config.yaml
n_layer: 11
d_model: 192
n_head: 6
n_kv_head: 6
head_dim: 32
d_mlp: 448
vocab_size: 862
activation: "swiglu"
norm: "rmsnorm"
norm_place: "pre"
norm_eps: 1e-05
positions: "rope"
rope_base: 10000.0
rope_fraction: 0.75
qk_norm: false
attn_scale: 0.177
bias: "none"
tie_embeddings: false
parallel_block: false
init: "normal"
init_std_qkv: 0.0344
init_std_o: 0.00734
init_std_up: 0.0344
init_std_down: 0.00481
optimizer: "adamw"
lr: 0.00182
beta1: 0.9
beta2: 0.98
weight_decay: 0.0
lr_head: 0.00492
grad_clip: 1.0
warmup_steps: 204
schedule: "wsd"
decay_fraction: 0.747
decay_shape: "sqrt"
final_lr_fraction: 0.0
batch_tokens: 16384
seq_len: 256
doc_mask: true
z_loss: 1e-05
train_tokens: 156800000
steps: 9571
dataset: "wikipedia_en"
Each number is 500 + 40 x the weight over the matrix's rms, rounded and kept within 0 to 999. Layers, rows and columns count from 0. Numbers have three digits each.

# gate: layer 7 MLP gate, 448x192, rms 0.117, rows 175-198, columns 0-191
# up: layer 7 MLP up, 448x192, rms 0.113, rows 175-198, columns 0-191
# down: layer 7 MLP down (transposed), 448x192, rms 0.108, rows 175-198, columns 0-191
gate175:475494512465584427453531470530491464470535471515567463458535408530467485459465539497538481490565420465501531501514502498470516524563553516570550576442521514538487457477480522488486506500512490564518487544503425538522554536531501439440457439566507552494540516557529537508472509433488544486498457523483517539459445513516585525513477503593526461484484514478563506519531501502473480504455487536406539547521526512506490496518526528538547471526516531496614532470472496552477562515497506563436514451478478438483478443523466489467494460514512534466489485532596531529494470536427465461
up175:495469517516507514509438484487496460543571544452489511524478499481538525473522500520461498559456581526470504521522481523444452504515522482378486469472418497527548450497437528462515457477515566545472553560504489439511511517441429516474538485534479494560480447467443486528540513507441458464387464504572532500482459474490467434529534483483460417521497530554462540510411486461484453418532564490487462460477491514491481502458533530426508570475498545549416470475506477500498432539526565450515504426478412525486476497460459543458447438514473461486493506494442430424501535543526467491
down175:536552555531531476496660452499427545543587485483487518475468488554500536490468533534544556507498547514503564474500483469487532501454506471482499470465489535623520458453523491415461448451441506482489485512530499535468489499436547455514490459433479525492465504462518445469494490489513492556470567431555594466540550520508486499509535524510541457457478432615473521466480499499526549504485471428519436561476507552483448451478504520483512495508510567501464476560493506471476508545522500465553488544524453506512571527505493552483419501518506480482505437492502561463520537528438423478
gate176:505506449508536528461511454454539571546531526461524456449511506502403561476525450487482439508542502484547460507497522469519479415516503449518483513430461498486537424540471490509548417521464521475493535601485504456574507502473556518453527521490500495504413472479534517495510591533519498532508455461494518522550495519524469477460516578499492551522558532567525559473459458481444502531497494466454531563414489469494504472422448560474464455492584494501506539563523514502451555528545492572470580484434508505501499430511434523516544493548546485345558454476492512478460478546464523514
up176:499547512496489488540493474525517475500470515506516520536538503530513477475457557537438542484544415457440502490521438539505642520445498534450416551476508443478546496579516516463439536506486499520451521455576452481489481534521488522519541499563510550560536475490552550463470449541512573465501549517461460468429492525496458506454483520531465436456576548514489540544516570445453522547417576517452451548453514497501528480546532521511462501496441494551487511539513443535530499506498470510500469502461479485469418522428530520480452508475454513509421415459461528459507451523549503441
down176:465477554428512519509590467521554490517482489518475491520472532486514461555498496551532477477482423516471522506438481479455514446488512457495451541514525477746437541578526510505533469467579586561493571491479490469533504486497519485535509501446485485497557484536489500461462525474546463478536522471468447526443533457512458451455500518500472508538471503479515507519547514499471501513411483441472470507481545558582544589481498584462481466495550481501484515494458521432533553482453433551452537487517489605523505507453446546513499505477475565481501524457510458503488518518501525506
gate177:579444497427530527493495451475521547485525512458543486495533531549557590447473462499536494510491488394493550457546594518537472470460485474506543553472554517478518537508510455520427528508527504548508456504508524485490498546522500530508498502554494515484505555473566520487518489475480560442482462486518535501505531568472522495493446554538501535500542499432461516502598398474535486552470440513477537589509568442582519501542509516528475534522492501468442476500554454509432539532482441526535500460441476539531522507550511496499526489562484511442522489462585523476518495521458518551
up177:474495531514484497461499473491501449498546506483394568403487549504518553514519442519511523496457457523511466463505507559487511493448484528487471490462509495511471458471520463544498470487437474465559484516520499482490584517557462429571518506421423491512504503476488489546538522522474499527524539507510466567422537538460512502432461505493567533498411535515513433510424518484449537463507493534459527433554478536471560477464471502483532483565520452460503489513462475494550481456488461494490458483473465401524517469530471478436540463422553515519507464512558459476568444417486472476
down177:464532498503522480562670516480515496527515489479496443485503480538505396470557486479424535483458520472536484473540454534446490486525534497472432458414589596489562515478438498480476510514452449478554450482466445553560526506518495479465519539513497502410521545517488471554466496476498474524434500537453516526481592519514484503505496514478603550537445478505525508436499508525543514489492473506449529476500510532524535487513487533481524487470479582474531556452418530488481505442481515508459465499516546452452481514507538487470537529525517501530425450476534575505511432487500484534
gate178:493546429523494514425544497535507487534512456442486496493483558591461431419553506557508534617507464471525545549504512559506501515512507452556466485518534499478527494498518526480459574504480471535495436440546501496507536548507555501522503502446501515446476557472478531461498499459513534407507464499467490489531542527577444531458485491490446519446527495496486508521541532504449490481484394376498503525475533469567501471493498421498547384528539505476558504489433434466415496468430476550487556502425405523545489482471558501503481452552534470487567527474531598534605528465501451570
up178:477497491473462469482544591454480468495513514538503488475548488596525511435485499547437579477426450420493524512537477485494509479521578455501492396565535549470599459547456513517531521533464575470498521484523516503569468512499423486502510546417524449455425595574500517421471478492463529527462471564485550462548504429470494502530559497521467481436482456536533537534474511460491515538538477539535517487519499497516474487478575440471544528433432524495491484572452543510520514533494523529441528583485516474466494602475567445473506469498500447464452577579480500467612539475476469535
down178:493486616492484459540476565513465512468416459469501517531513463529493516497543598528554509487496523457444600511511493507540473578493498465499471534525477497567396533506493475461475495496453526543475515546503498387512508445443449525600498490529519463536487534539435522480516482566496526505487503570553498524497462514428458429513461507582452461506472544537508493464510482498520440473577518442567458490490490516455532447506519481556450546500446465545438429563555538458563517585481503505493560500516537503397491534568517412454482534464478488582494486519536569559557515541441526427
gate179:555472527482498532494459534528441551549464550498566486488496493517456478525495416560541513478492531486506546462483504469531521404478461458548548484527479403522466565505504402548477525401517445478498493472479404504515497429429559538482514504509454473492527510490503467450520500491537533482549459440476510464504578502507395384518554540471512482485485515511477529550436586474512582440518463481443517500454469429554521622486522479554533474531517529543526445537516486549486500495532517499528519489487487449555490555463499465551515498592530507448520545534505497515561531472420508525
up179:515424500472463440480507467539543535525584441473462471532443530403433468473490527461491528417537483568553548474508485451513517481484564533445528474461409505535495446555524486485444524493488533458557523540486492471436546472476498493409521503545447489534519536517468524498483497452502513457436517423529530525500578471464431503532514533582479507482531491459616463527451535539544558468601516476492513455446475486498429531544485499482514589572542466531476500561563447465493476480453518535517536448426495460509441494565459535566457472572445493495529520518537514533511530497562549511
down179:484506408491464520552401530524460500457459577482479475523490452556454524489515512456469511514460537493484494437526502565563450549540555479476495577522501539451462514477544473513435497526491522546520509482583473503549459549551550520488543459479522504580485461582418498530507501417581511507449538521484512508500538433493500582558494530554505417459534512512469552459450502446470628522511446478522454507512563426573510502553522451423471488464493564546501464441490458491547543496502493442459441426497574458490501483478425432476549508443543430499440463524508454473530533519474503542
gate180:478457509538467513434536460521523551559467487477465591543561528537522423464422537538459588456479587498443527496459426511442504490462537466567498475538539553531494509455535473500520496530488458488542495520488443504472492504552476506476412499443471525529456508506483519555488498523473548508561472556538521472530527458527465524459528484453544421472480507469508427582499552517489513556483542531475479522467496462563394451459469541436462557552434439545501544553508474460471489470487483589535515510499537550530474513541488457521507637500504521476555468460443531511482548483410522522
up180:449501543474528474497508521493497457495490536482499487450487484547571526431456514437549485520502510473433468506475544501516481498495561455544456443493454490508509438519468448505474472533503426534569526464567403553478477437528510534544499411593495441540536459511536490470543457585481480463477418498516520510473442569491522530495502551474515519492523519498473492526512565475519483426539564448528504485488506544525523464480445489491495478559512448523537439531488481544465463535528457545500444489460532517537535446422467444519551458477463503541501472523447528455455532537504481457
down180:440525472491444489527529472461486504514507523600538494548485449494474525555472504453440528587548514432487502457507486542528477442466506547477553601420499513519474588510469513477509457446550507397441458458503549560477478496518534549500466483518432507449433518441490465508504503546535528472559491501528508490432477555513553539564488487493562509461455441586478558508504495485522472574482463545540514509500482481466490438562475467505501509475425545548485548518517515477537538453455534452478544487448470470485486550473436562515515564412520466480516499507492519526509457517547483478
gate181:473540508525492509425561452528513517531470472545449509504503530558500534525509515572497594593487459493496536556498492520570447559507520570522554518418517484517460536464512467530539526548544522488499436445553523506502429417518474520498518529489414499531425537525505494579515561534503566486526446504547536467519480524466500434489467557519522502463460540460496479517457492514432486509485507534478546488519562418491485499430502482499495464521463515486473495513537502541534518525458478471463530458459465511506557476523442499462527454466505457476457455499469574477490509523476469479
up181:444502486580410517517444452473483535509483507486502454556497506536519552571442508484444440486494558543478511598510497420511485482498543522592565479508468541482446502490519524488527511519572510523453483503497554486494490474514512499516578598521540492556521498484511528444556457513438558500518452515478504507500451464470480511486396431462510482540518463470598495514505443542457453463519595543587518508500493432512541523414513381428545512494534532472474486540529529490527475557487567495508534581537528502446412471527549466485506544447573552459537534477448531501478403513535524497
down181:506464562503546578474361491484477548448517528499527509503541554428495473475498475539444557489519551434451465491539472547509480476447495515477506507554476608411525514585507559553501514523492541511461513449488540485499497464496505464433484437556480505438491498484494499512515530459537541491558538492567491495528497541553505454459503508452497462480523528390498504500498503561505473551544480539506453505553534533514490554584510451553609469443487474505534427383654471492495443503531531543489470547433504532491539545489507463549485535484499537544448469422493429482507473435428540528
gate182:499527491511424557525535486495529443523536413495488538517457485550482495513487487540514506495501561485511529479454497512418540573508510517495518521502480441478444482544508510476547502525486477551566483516571497595431480445541446542460504550564483515499499472427513533590517535536508507458508490403423543491511471485490525570510567482514478552479515528508494518550479490502474522482518465513504460552504436456515400583482486483444500458410515519498558520535492498580467472479458464555540478484564519588472491551475611555497565595456513504483425454575474503535492435513531546505
up182:530503508501586399530417517569440485436538491517506551502489437518474503461478507549438550497506491492524555552490443477530437535526463420409531528517500485513495551471476422498494515492500535505490479541511504503598496531478478532491552475441450540501584513473530490494551500505536464471494541475503488509467549422535498437605520563566535438437589515502481406476425482465492609504448470473469481497440418473502466487546467451518466476499562523510497494514531549535469561462490522446458470510532528500541555445493574556519473509507533490520519513517492529438582427475528521468
down182:533445516456479447452479529484522447481492432552511475482481514470587531500450574527510428488461438474543569504389479587480516497481510547506480477526490498526498496571476544529477526453479534444481541464511608484524553446497492529498545482487474456452497451500539477447578514420446472450463412465493475540443515521502509481487441523533518530543537484464483485493476485487480503443599476463522482434519525538570601496508501539467474447498507426510508476494483471450512472481506483432482536563513518466496479480558404500442542461486534585548491539591517470566508522468515492489
gate183:614511496480516469459539417467446511499462462596451424484511565430489472430517488540470483522454503463589557459515548476521518460488413504524485459548576452516475528498540572489453468477461430501449449499519461501558460475573549476477496496450475510541517474467497500579541501508526556438559513502518457402455542489463481487473473531533473504537550491578498506566510512452505517511544480467497457459504503519498469490486488462459474499551516478501460509463550476497423475510471586435515492479590494515513492536541484481532506513465470531468528465531473472497630487529468560468
up183:507589432531461465475467521527558456528532401444424450556473514445507536449487468535508482476417468521464468515508500532460492469485482480463557406558520484499483499511491516528510582467399458418521506506444541515490441520502553486465478517523432501550497524567533462483549530509407474522493539519484407517439471504488531477513531509487509473542521493470542503488494484562496512546538415497479512522509509559528499510508569487531485487514489453485558467568528578391470507550518608450459512520498575528507516534544474485516539568492543520490501455516599471440493508521476535522
down183:397407546527515507525488557485502504445504533493543520450469464560436571549540538517434510519538472498498486495526446559514525518489526487517459532470458554544533489495549580474544532563563509553520456449516517493455536530439533477494498567487591466568572499460542481496453473455502512510559536523498483502442553516473494424508510493489546501447475488502466475482372379506574496531487524537513477497544528531506481485441492547532471484553509473526433486486518490484469466479551502572439573475542477448429531431487495597522490493441447479510451510552492499451523504525516521507
gate184:507479497566502458489536492515460513457473426453550404552527525463460470520541495528523583420462517525501548459473475447461509481496528502461442524460538562556519475519496465472497485533469521438537521515458493470519569528463618524493401460492490550445501535468443489487495519531486470439441491492490517477583560528505490542506490466460490541432522447487481485474450515535477526506454482450494524496534499453538535530453451472497520452470475500426497518507431440434484540497486478532465514438527522584503526541497491492480485472501529502475548464581437526584583551505439542470
up184:521508501545498455517513518467516511481513472481447530533506407487488542581471488477563507473569454525518491528487462468500451538525463495497529484492507498482503537437512526505411509447523539484474532493460462469551541521532443515456473470465460518549407461544572563518525563502465467486498484519478446499503481480411534468488504494538446437503492557559494437465470457569464509511539480564561552495475418532493501506407581488475487503521545546548531542512549455426531470525438468565472570481514431545515499478455492469466512475447519478525531559489572483532477512490433494556
down184:563491435588516508531526459497514501495496468554519449492533475467516476538504479539523500445527511545550519504486510463498467498546606516541539464426527536524524470504490523435524549460527458567553478416417511551453510474498551535503552446445484516464494540499486560465541517475537461478476532491480542531557510520496466476503497463434526585542468485489576508453433488428470569542472529491430463434501557539444450446489495468465502473536522523439572541500443562487510487457558530447471467544519504506480501478512462556487550453428535520473486547529482511571486502534447517531
gate185:537495478501498511527557460490486503599478465485463482422502456513502500489523467582564495560474517546572427473524455500365603477557518399530509549568514479492485401441468474505531594522543484504500497534574477481515523497438525443530522554490537545504490495481506515484482597465584476512530540579470454495559542567489512438454531516474472483386456468572454483508464484584535527488444421516523528414515543485509491512422475460454506526503471505478546444482500518542544537491392526510565462494557499508474448525427584505505527554508484497424558505520462489481511539549481510564
up185:539462530459447500517502500456448534455452496542569537560467508501462530477476535472514582481455451429540509483451522552515429528542472548519424492529464501510504527536491472572495491491528441444524487426488459474577461470440495575443496466420529551498580520502471495511540447527525612481545499510428543476518471511449417574531518469498558518527526494469547561508593496417392527522447477445512513442428597437492525478497465506500472448531475498531450543521499458461470562467529492511471528537505478510528498517517488465528506468496448545496574522512535567462556465468425535481
down185:466591606576512456487565420564476556553423507527430512431579491535480473504515523519538504461505468503496522535501482583549510417503526422520563536526541507548484443449478477485464506438478548480518566563555520506500498445468548444419503494528486564543452480481497544535469469549512474556438545483555499524564486502515481522481547509501513478429411465569511494449574439553536449484489499444582466510511494431508473463416506533464516537523412523509496476500468518485422477506537523442492427555456508501472496493546523431491516484527426474439544418527551515518471486488523493539
gate186:497561587484485517513490519538512531539574534583502488506435449506507491431489487512512511407558513481515519475506525460470491502497479486523469462515478482504463538492529552542516539498444436450491496530431447502510466465514587403511517498533532441528478504454553487545462528491528502509487516495535508488529500526514463515516482538516538450501467482479494496492540502529517529542494532451466529547499484455502526438563507606401532457536523549488574499512467538454499488492549570466573420526477470493427512507570500433584488512547496460486518525492516550483543501493489533558
up186:538510473484457499503496516492479532477541471539474527435501514539485495440527466595541515501448478515473500534508585515526429443519459488493516575522490464517470474494563538518422499478532520512439508502541542480534461453477554473446526509593457514488539490494542512492573501481535459488529534463484488435437536595510515476500414479546553474489522411527522543454507448575464473560534513473520471499533479501463505513506487489486503436492502499564576435459507585459469506535518560469483509557458497567492499487449541554497492468498447516476516509488484497518493506472427545579
down186:509480464512413556493459550466463481513481505500491506441547460525527482509503507507432480474493554518496502523482454447490520534464558453453509495509556522478513465512507451501548575526452524504493525591483554496459537540525502516494503522486583533446485474451448443483502536504492547485456493598526500493458497519496439444530502495467530519513414484439506474525506530570505483400424471538474548542516515587551480543542489515537471511504538511510457536541489466518505486525511501517447509556536520499453496499503485447434479551442530465545427492568552506531423470548520513467
gate187:517595554514512522469542456539450511515426484498487512452405476474464469445534467475539500463555463503521446547459498543469466459565488470601445516464543422502430477561452495475534479519516551540468424508559513550550541514469543504454508541492492443461492531556470556470478520494492491381518513495550494506496564508541423481501438505500443478507452493492469558445557446497482528435489440478518542468583483466495565565452461517462482475467485396499510482489594462556475554598526507461456514452511495440530501497475523519518543571528534470467496544545442508425533477463507579579
up187:436502500622524486440538493589469496521485464479471453490528499519485434494497519448555505539516516485552451542512418495531428481438542463521530491490435577529539534494476547441501459542536484537484555480465456489491525513534482443456480515539540513504433502528457461591506499577517508463512519508496505472521486521570516479431500546567574487505524531526545520497520631497577528540508465516485527472529555450514483465496529474518453457498489575487536516499428448514514524534495494528458464555565618480449566539484516532556445500441452502542521511475550483483454477488549448472
down187:530543497488525495553438500479469561559465475542463535482499565551551481476527473494496469471461485472494530471511483555432480474514538512522537494477485569559463431525501476484484538498516469565565536542498596519459413474472471543503452573514503449637527527513513525557544524478470460472562509470502496554510526532423524479470460524459483451475505459475580513471530452523439449540461573499522544468489417464467452567528534498496507498502487442541551467519462548487526451502493524521502480379465560440543490510498533503510542533530540514427540477484459570471514526560519490501
gate188:541463493495588484473538502436510528509514567489560471494528451502553425449504509563506462494502581506511528548530511534449557464500504524519464511471530513491522443468529508474509507490432428519516438506489588540458525566520539485499515454499488472411503537369567472531567497535514449511495497525416421497413483528489561463474425519547470526483429449517541497526516417501581500491506508510540477456475560514517529435447511508519461504558465528454524601509476552471496555487544502525585509535492468531446484461445493490531484522474407427499502462494531545517541437546503511550
up188:450528542511508443454540519539476536449487465497547544429409496477474431547555504540466440525513445459507453538554518460499590518566574546545522503518526593522497502546428489505533501508457510478518486521474554453465589485484455449481480481472443491498488543492466465519481496476513502529536489580512477522566490514502484470503528531552508511497437410540509459494500488474469501569454453507437517536496557471461531482491462521500449457498518506479548538511396513516501483433577455565480452488535541497511437522547510560466461594405514458511512434509526516445480499559471564484
down188:463473505451492465449491519483490480478497552538507535500484495484422447479532489461530524459501522567505530514539482490535484616528407507505584515519509476417467507510452501480443474495481484502463437470474425440469551469463491536466495510513485474471508544510547421478480481498472549567459537505434524481524527529519541461479425482460442548504502469430475537488546506484535552488560528519509494498491519462597521489489561389494535510518499506550514563529446559515473544493547549524577497571546411501490485456550513476518507503456430463540539514481507514445468479485437466410
gate189:510477493472437486554518553469440580506526546507477469450491458525514517541562439479504489555563466526560490457510512460479451537503476546465459455492553515512493509502480437522538521470500550500562531467449425517559528544527548472510535483449498547601590488531601519513544498459555529523485464546510450527453543494535548485477427525502474504479497510455516521497437479440481480448497493495511477543516452481485500497499487499487508496491532558530483553501520459520564520504531478500513531480446442557498402509530460500553573467478510495502445508533484509471510523442468546490
up189:458468513555485492514479434490462512561552514536478417429476457515500531538504501543511552493526488468490529513483496491408529458499469500532547467552539527478465563479553469488473515509544459495421501537492463491508480549604541539548480474539508485427491506541471429548462471459476487516501435450522489520489494450548486460531506502558526484499485468464506507499488501478533479455423434497539443501532523517472370477494538528498522448516505436484526465539490559517466512473533508492533484511513475546576472556571519466485448485538563561513464510551454515548581508511396511489
down189:498564498456473458490524520508540460537493530544463511562489568531529550513483429495502553504486542535471458509494501537455496494420433427521470557552542482498487534518463502438475531557423465536458541527453499470492442547391473520454452433489451468487494530475543511520521457522547424488493473491570496517502486565518504486446511459443521524557517505439425515471503611555529507509535507494569543538483548488456574518502523535495505539448542539473580480426529532526444565534471429480534463481465471476476522491454510530474529537436489486504516529519494485478530484467549467464
gate190:496492518459548503490480456527419531499478539475432513496454511565489485480421475478552489517451485528497482457461528451435606507445462564464487501348560558477520512569510537507513472404533483496482534498500514403517518473496492494527464546505511435500475480496538473453533525531517484461467470487468554504512474452527501494470504448449463527501511483563494463481479547524535480439481562494540472530417494486525550519509538483507421479521576480491476507501525530445460487476446503521526442554428516498542400485541498516487469446466552510513517542516443509487504452510509518461
up190:452477504480513524476458511600477462528469557512514545482459571460466462543430571490550549459484535512531509430440520517514582530482478543535463501418450508522426538512520541515483464486525545495508496530527507517425515507486518479583453430470504487481493542444521541489502505516449499529526485488430474483471530408498487499476454452488451476455477463495453434574514514460499452473460442526469511558525470499563515566534501496466459490498514491519489451518447529388460461512541535520481541490544516478543434522530483454453470434436499555477529578486442546503474403534499504502
down190:475557501520512504527429513507520534421540480461524463440551493584512498517467495509443456496496507544485466486472597490531463549533513550459554496501563484410591466477525545530528526482459482543529531506511432478489515537514441533546529559482532382576477528499511461481433497514524517527542508548483470440517496484467525491460512487467490509420451499503507411502508512579545457462520507468496480556499432535551556515482495489464548488447505422472507459550510561544525503525492474457540509490474539491488542500521460541453499523493523526577505493497438571491476433515478457540
gate191:558544524508518477510574438455467460429563557487534507502483492472515525461495522569488480495516500465525484460508549470494469491570465534591472487510507459510491489404538483517571492563458501533456445489563474538520563515554569517460595471453498490457509523536511539509473511517530513487420477479525450492526592397494479472453532590498556527405482543607504481468462546439414537467541526509497511496451501537537478526484543458465424489536501488540525554501594515479461504505426524473512481527441470483520452461562500496495483525463455468553458458524491550401502452488523534592
up191:556513498489486443465457473460517594516468488536571495459582533516467561443479466504421443500474515399496538499457556506463456455473540513459499476567487522489468455511541472552540488549527522460481509515444544507480459489430525563565487448515494574584543584549502475533476535485489484486476467504512427517419474444506467512497502583524538505540426585580546512407513523571466497463499519491531509540466427512567478480482602462414470548498573479529473526445522481479497448480505478522484446478515528455419456506511501549510517526529468482512512534507483506502523526545587465570
down191:493506525553415489538521526567478487446506519524464532522512467487514480501462466513507487506592535524529453585570557472566494539494521444516401577402481504421443517485492471529517432507581410500493492510495460567535564564489527494548457461457535477444533513517500526498542470420488545443555494517513548501483557486507504471467459458436462529497554490537528445537442553453388527478509506504504545467512544543465527419591483456483535481480522542533442589531503508503486519504498491448366534526570503553543543519523492468473534490491548503491487498510469531482510481484535564466
gate192:487477503550445508521408462523542509515452477535454512476452446500539485577429482565502550397476451526524567483538452462506480457496489557486575539543483448505477454533461523620501509480460488489552560446525502466498539542470486464496506545537490558495521533433482509431515497425491524472544514479427491534471413509538465518494511488585470447513463526492469426483527495481541534429508506548493511503440430498477485563554527521517506486542483474517437490441484519511518450534511539531508521500464506405456575520540489459484479525502426511503419498524481569445582511468488472450
up192:463550502513519518504527513473485527599488512516528517495561521544538444519512459510511491425446452486527504492505453514493541406492557480515490486471527550488487458584455494443525463476508506450484493489476555499499502451480512518516538578478446488594499547466509599461462522422446529516490501501500534582455486474463467494465486510485528549509486519499434480487495446377473449501540498526524448494559465463506522543480475476586438505494528455558417457578482451462510512467480488459530490543540540487585573488472458484452482519453428526423477515459462541496492545523433477521
down192:479514570453443480483361487449447482465545499501501488479458487532481470541536456505481562544597553445467502442494555468502561479518470519497540460515451498444518458477528516496522449559561446472538419441589455521539420501492602470454473508485507520455512496432508426499475522497539501484445449478554554467512542493460466495449514504551473504491458512463545530485509565557511523512514483520560547513480457516462536487472515518428580581530510524523542490482503528561519551558466568435512517510523546498540481435484469551520523499543491498494481567488581495491531432516491463491
gate193:449488520528472540519516467539527467489542460585469436523486594510520536500487492455537477503530515512495488476571426526505496526471485461519485495479569428471483559513561508556472489463500499437444510484543518543515513439489557441553477517460530476493441416455508544533503502521554483400457465541513467535520472541546436550465583490530502456434549425520542481569464526571494542529553435516503558493410433507507498519488480508515513490544506470492497503447485492468489521517505460536594483447461518484533491509482530449497487488556546468539446515535485512493490510513579499497
up193:434477478510446458506514513547519532489480468486527501507502567462544536528542541470542485496497453440504416528521400522475542400588449517488464470449487451464524518545479553431480536540565485570473532479511527489511491518481490445503541510502465502473544511453481474476421500523486501502458540496454551447384516483549540549486502554430573564476538530443466576562483520480415476517482469510507501494517513515458488539452549516517501478500575440410417529462455446468524473494515478503497477531564509482489545530539476481515410568466552474541525532590491500553469525529503481497
down193:569470541600504533463557511447504476583526609415454491510431489464479529448445458484528467469491494489505480418556557485479500453504529485481503526532433533502538394525521473498473578502551487441488463472597526497489497503506535479510503472431524597499497481527503531509530531511449513503550549476609582502494497555425506517448508488477565504502473515460528455520536487450500545512474461478490519467514523465584529460423506443474528511429481499499489537491415440492537517490513495421496509448507466403519477543511490493494483520452451511503515543493444467542583493516452505476
gate194:488501510592494515491483518517535454599529517491455531380451520497517529525567497509479531515553540517509535541480498480507555512447466384460515500504507502494434487483568467480448507529521503491508479519509474502435428492474573460482557461518519455526504515484530493553540520442514458463545432461462519535480494455561453563471469497501563486487513479537479401485538494509528480489494462584526501500444561475528475477507464506536466477518441536549529458464520453508518468522447483473553533443485470504537433508477450508425391599469484496420484516494502534494553465495529489466
up194:469497487464490528529524482516545531561512477487565520546469502542423471484470472432523440483493490440482429475431485421502519559500449492501510524478441447499473495500583470537559533533507490470540480556455437434481599524530486488592464512534470485534474477522431546543502501449557390454563488488535541507481497492519502522479483549574443416510548589498490567453488547460510523600556572481514518457508406552492517525486511501452548472481532564435428457508478477510484537464508505504517517460434456477514432433514514502532514485528501506482498479460565439529496469544516526491
down194:517518455483470492442368555441549528544536462489555449486512449529446544453359489521520512515483537511547413520461499514460463516489501530539496533462543558483519491482533414539588494532479485487456562473501564549454561509503521482516505491519534467532467486559527495467461495515534513514501550460530495464508521596519455459545577533490504527441479430430514465445557515526515493534536566463510495501466480439521428489466516427531529575460462578439454480512566547406461499513489515498499437548479469524448478495478607501470514464501491485467549509505472491502547524413484574558
gate195:470475512524473564443543408428525511530486562536476454492475546474579552529510408576550472506450482434557429420459527504419491465451581445451504488549523448506529470546471416466514490470517565524553514482577516519502414496464507474487542491509474526482533487518527516432553590523550592530503536538515537530410441507568462530442569488502499457468565435509546503469513535451493477546469415447473474514460435476575449560516489491486457517509529431475472488485491483428471483566526470480476552499476548522512534455502411461509488516501501528554565500467466533577475493525456474508
up195:546463417492543544448497503515525489476496522491403500525564540497492488563456502497528447478522537518531475502510446525456461522405419511473539517484505553458447498459520424496466521503493484595575525508525492530546545509518561567493489544442524530455388477547485590516562546489412568487588554507556469518521540409530502491509489513497501443434506517527500559506431550553545455520544472470520469467429457477510493504464507468636507501525472475469505573445514504467456468517474427533557501510448511456546493457501542584570541520482491537520502436414380518524465517513499467532
down195:483466522484509505452403523604522546532518448513616421517482540514519445481487468480455498506498505529435542397507462506497528533525449514511564584489531433435494537503544531506474511516492420469519449480477461529489498538508547545584481517415503446434580591509568525413468538549441545502493503571491541512519539514532517484465543467466526467534548439469485485488461518583464557507527512489530535492464515562484502507534508488566476467487502580534504472509484514522550490504469470472525463516551552474473482473601512353506481541477467476535489554534539478475463460500446557541
gate196:516538427558518482482521486555526475536431498495532513506528516459519504484470450540531580513502512399571508513471499510477495437494503408597440516484515579524496457517487427421550516473514527495480562546453534558613463477423481522467450520501463504482507496487530506461556522517469499434490475513437532466389521514538473479494468478515549531498536522526561495531592537536491509441532439469567520503534555443561513486469536502495488478485554517453548503489536474516459528468485527564483450497419497555494548545503553458576488502454474549422517540507476467543559482511446530546
up196:411609519463434569496463505556514482532475480493501460488492502521492553439500424490431507422441462413518525489492489534489501559514532539501496552514498537500459530553478510462520466498532561497543530552503536533555523523581600453512515506506474487447513437500537508542485496470620473538539517517488565450465504484508505570518529518452507544505499522471577460578411479489500519478450526521563492586531471449500498526536487488506567435492494525514542531550446437463515483540547540430480472541530493493560526596456445507522525527475475506563425523564528489494479493455499445492
down196:530505496494486488467481509535507477526516530543478517466540459548393501557504441497434545511494491515498593452413474447478560495500515490565446481449530504490506491501530462512490409465487590463532412488492419426490465490491509548481500552597459411487504472461488511529537517566481498440575499505511580494454488464510518460504516507491473520528474556521530435511500548483586524480495489425533431494509524475545499485503538486525526584531466501515499512485558612551569478546501513501535440458489487549525472540444488514506469502522452497478423539512450514495525521555498441558
gate197:462473504493524523510519524515472587473492443494430550450441409496450433518407462562457566466435465503523544475565469482489421502461539533459462548502523507500509459520461538484482537466469526554507486506460496557491473477519479505470476476458467503502490478455553566501518553468492514499522410419399525490551487569591539513522506427583443551535454561552498527447540526526579518540502422569510496465463506509542530530510489484494430487441487577522514537486460472521540560479529504505517423498506400548520483591459428452419523530561398465475485499538571545538508510509425515509
up197:446580501498560583517531534539487510457538576520517437530494461452516487510488510422523519473505496514545501510536488503485451514439466573495557499472519435540525486503508455499502456490512476531504455475515464538517518463587501513465543559553550503486516486424523594533509462468552490456491447523501454546504478448551485523474505381545476495447487511501596433526573531454517540535471460468508480558537475544499443499465520426528511486501528439453550562548496491514466507471480474527524502526582511530582436588498438534524532516550523543443428455474496556507423497425469606435
down197:475534552420444466516395531445587452427440478528525488463489542476490510549445530462447545565521498525512501526528547526478522496459437483413520433412457476495463530500485573479526447529474469503488496508459473520539531502502508532457479505492549468491489519492548530460532523502486459469482518464476494561512460544449491480455463576466450512533549557503541467527467554446474562535518559505546549441482565536469523425487588581413489524486572481475503482468597465489513545469465484503550530443499483572490572498485537498501532500522509559627449505539496497453507495518441494460
gate198:538481499542551574454546454552539495509557418508497514486508557454551461514492535456538455509424470522464447529458519554478528448419519532583489508516495496558436473505559504509515517531427468486458474443498536437524461517422522440450474556577518537502576477501585564480518509530608529484442513538442522453460494588468473538516573466553541478453510474497527473537499560504518525573464481442496478470488546470529551481449457591447529457443567520487500497449537561492459533464445507549471486485409544461449539436481548467496527585493506462473494495507480505521572469511520394506
up198:572407448509466551450460583464504515540467532481476438487538479497512603567571563548517539456387543547512514468522465515483424451484455458532421507503501480438512505456518443538531496543546514526505541550537453493554459569431484523527520545524504582489539493481542554492516491495483540463509509545479582562516441496485495502506606530473489502493456515458469473516532486455468484463439555420507452490518481501451441484500465536513440511500507481494527466471494541507472450576465515536487533558444473467501493488472493440540492436504576497560446557437523416526501531489422476453
down198:541525546539418481601470523486470538550462488590539481465489519451497436417490499490556516473503479511478492460542519504514541549487505466451544521478575488504538558478506546469503445485529585443597445431489444498511563510454549453573472488484470472512550464541495502543429440516528490498584458479424454521478541485465543560505565495518538507437488518459440557482461466520507555425452516520530551467469491573547490520437495530497558493510494493499515508532426527491512475511512504527495517495564488524547465553525567466449535444496592507531413497542498512499566451498494467549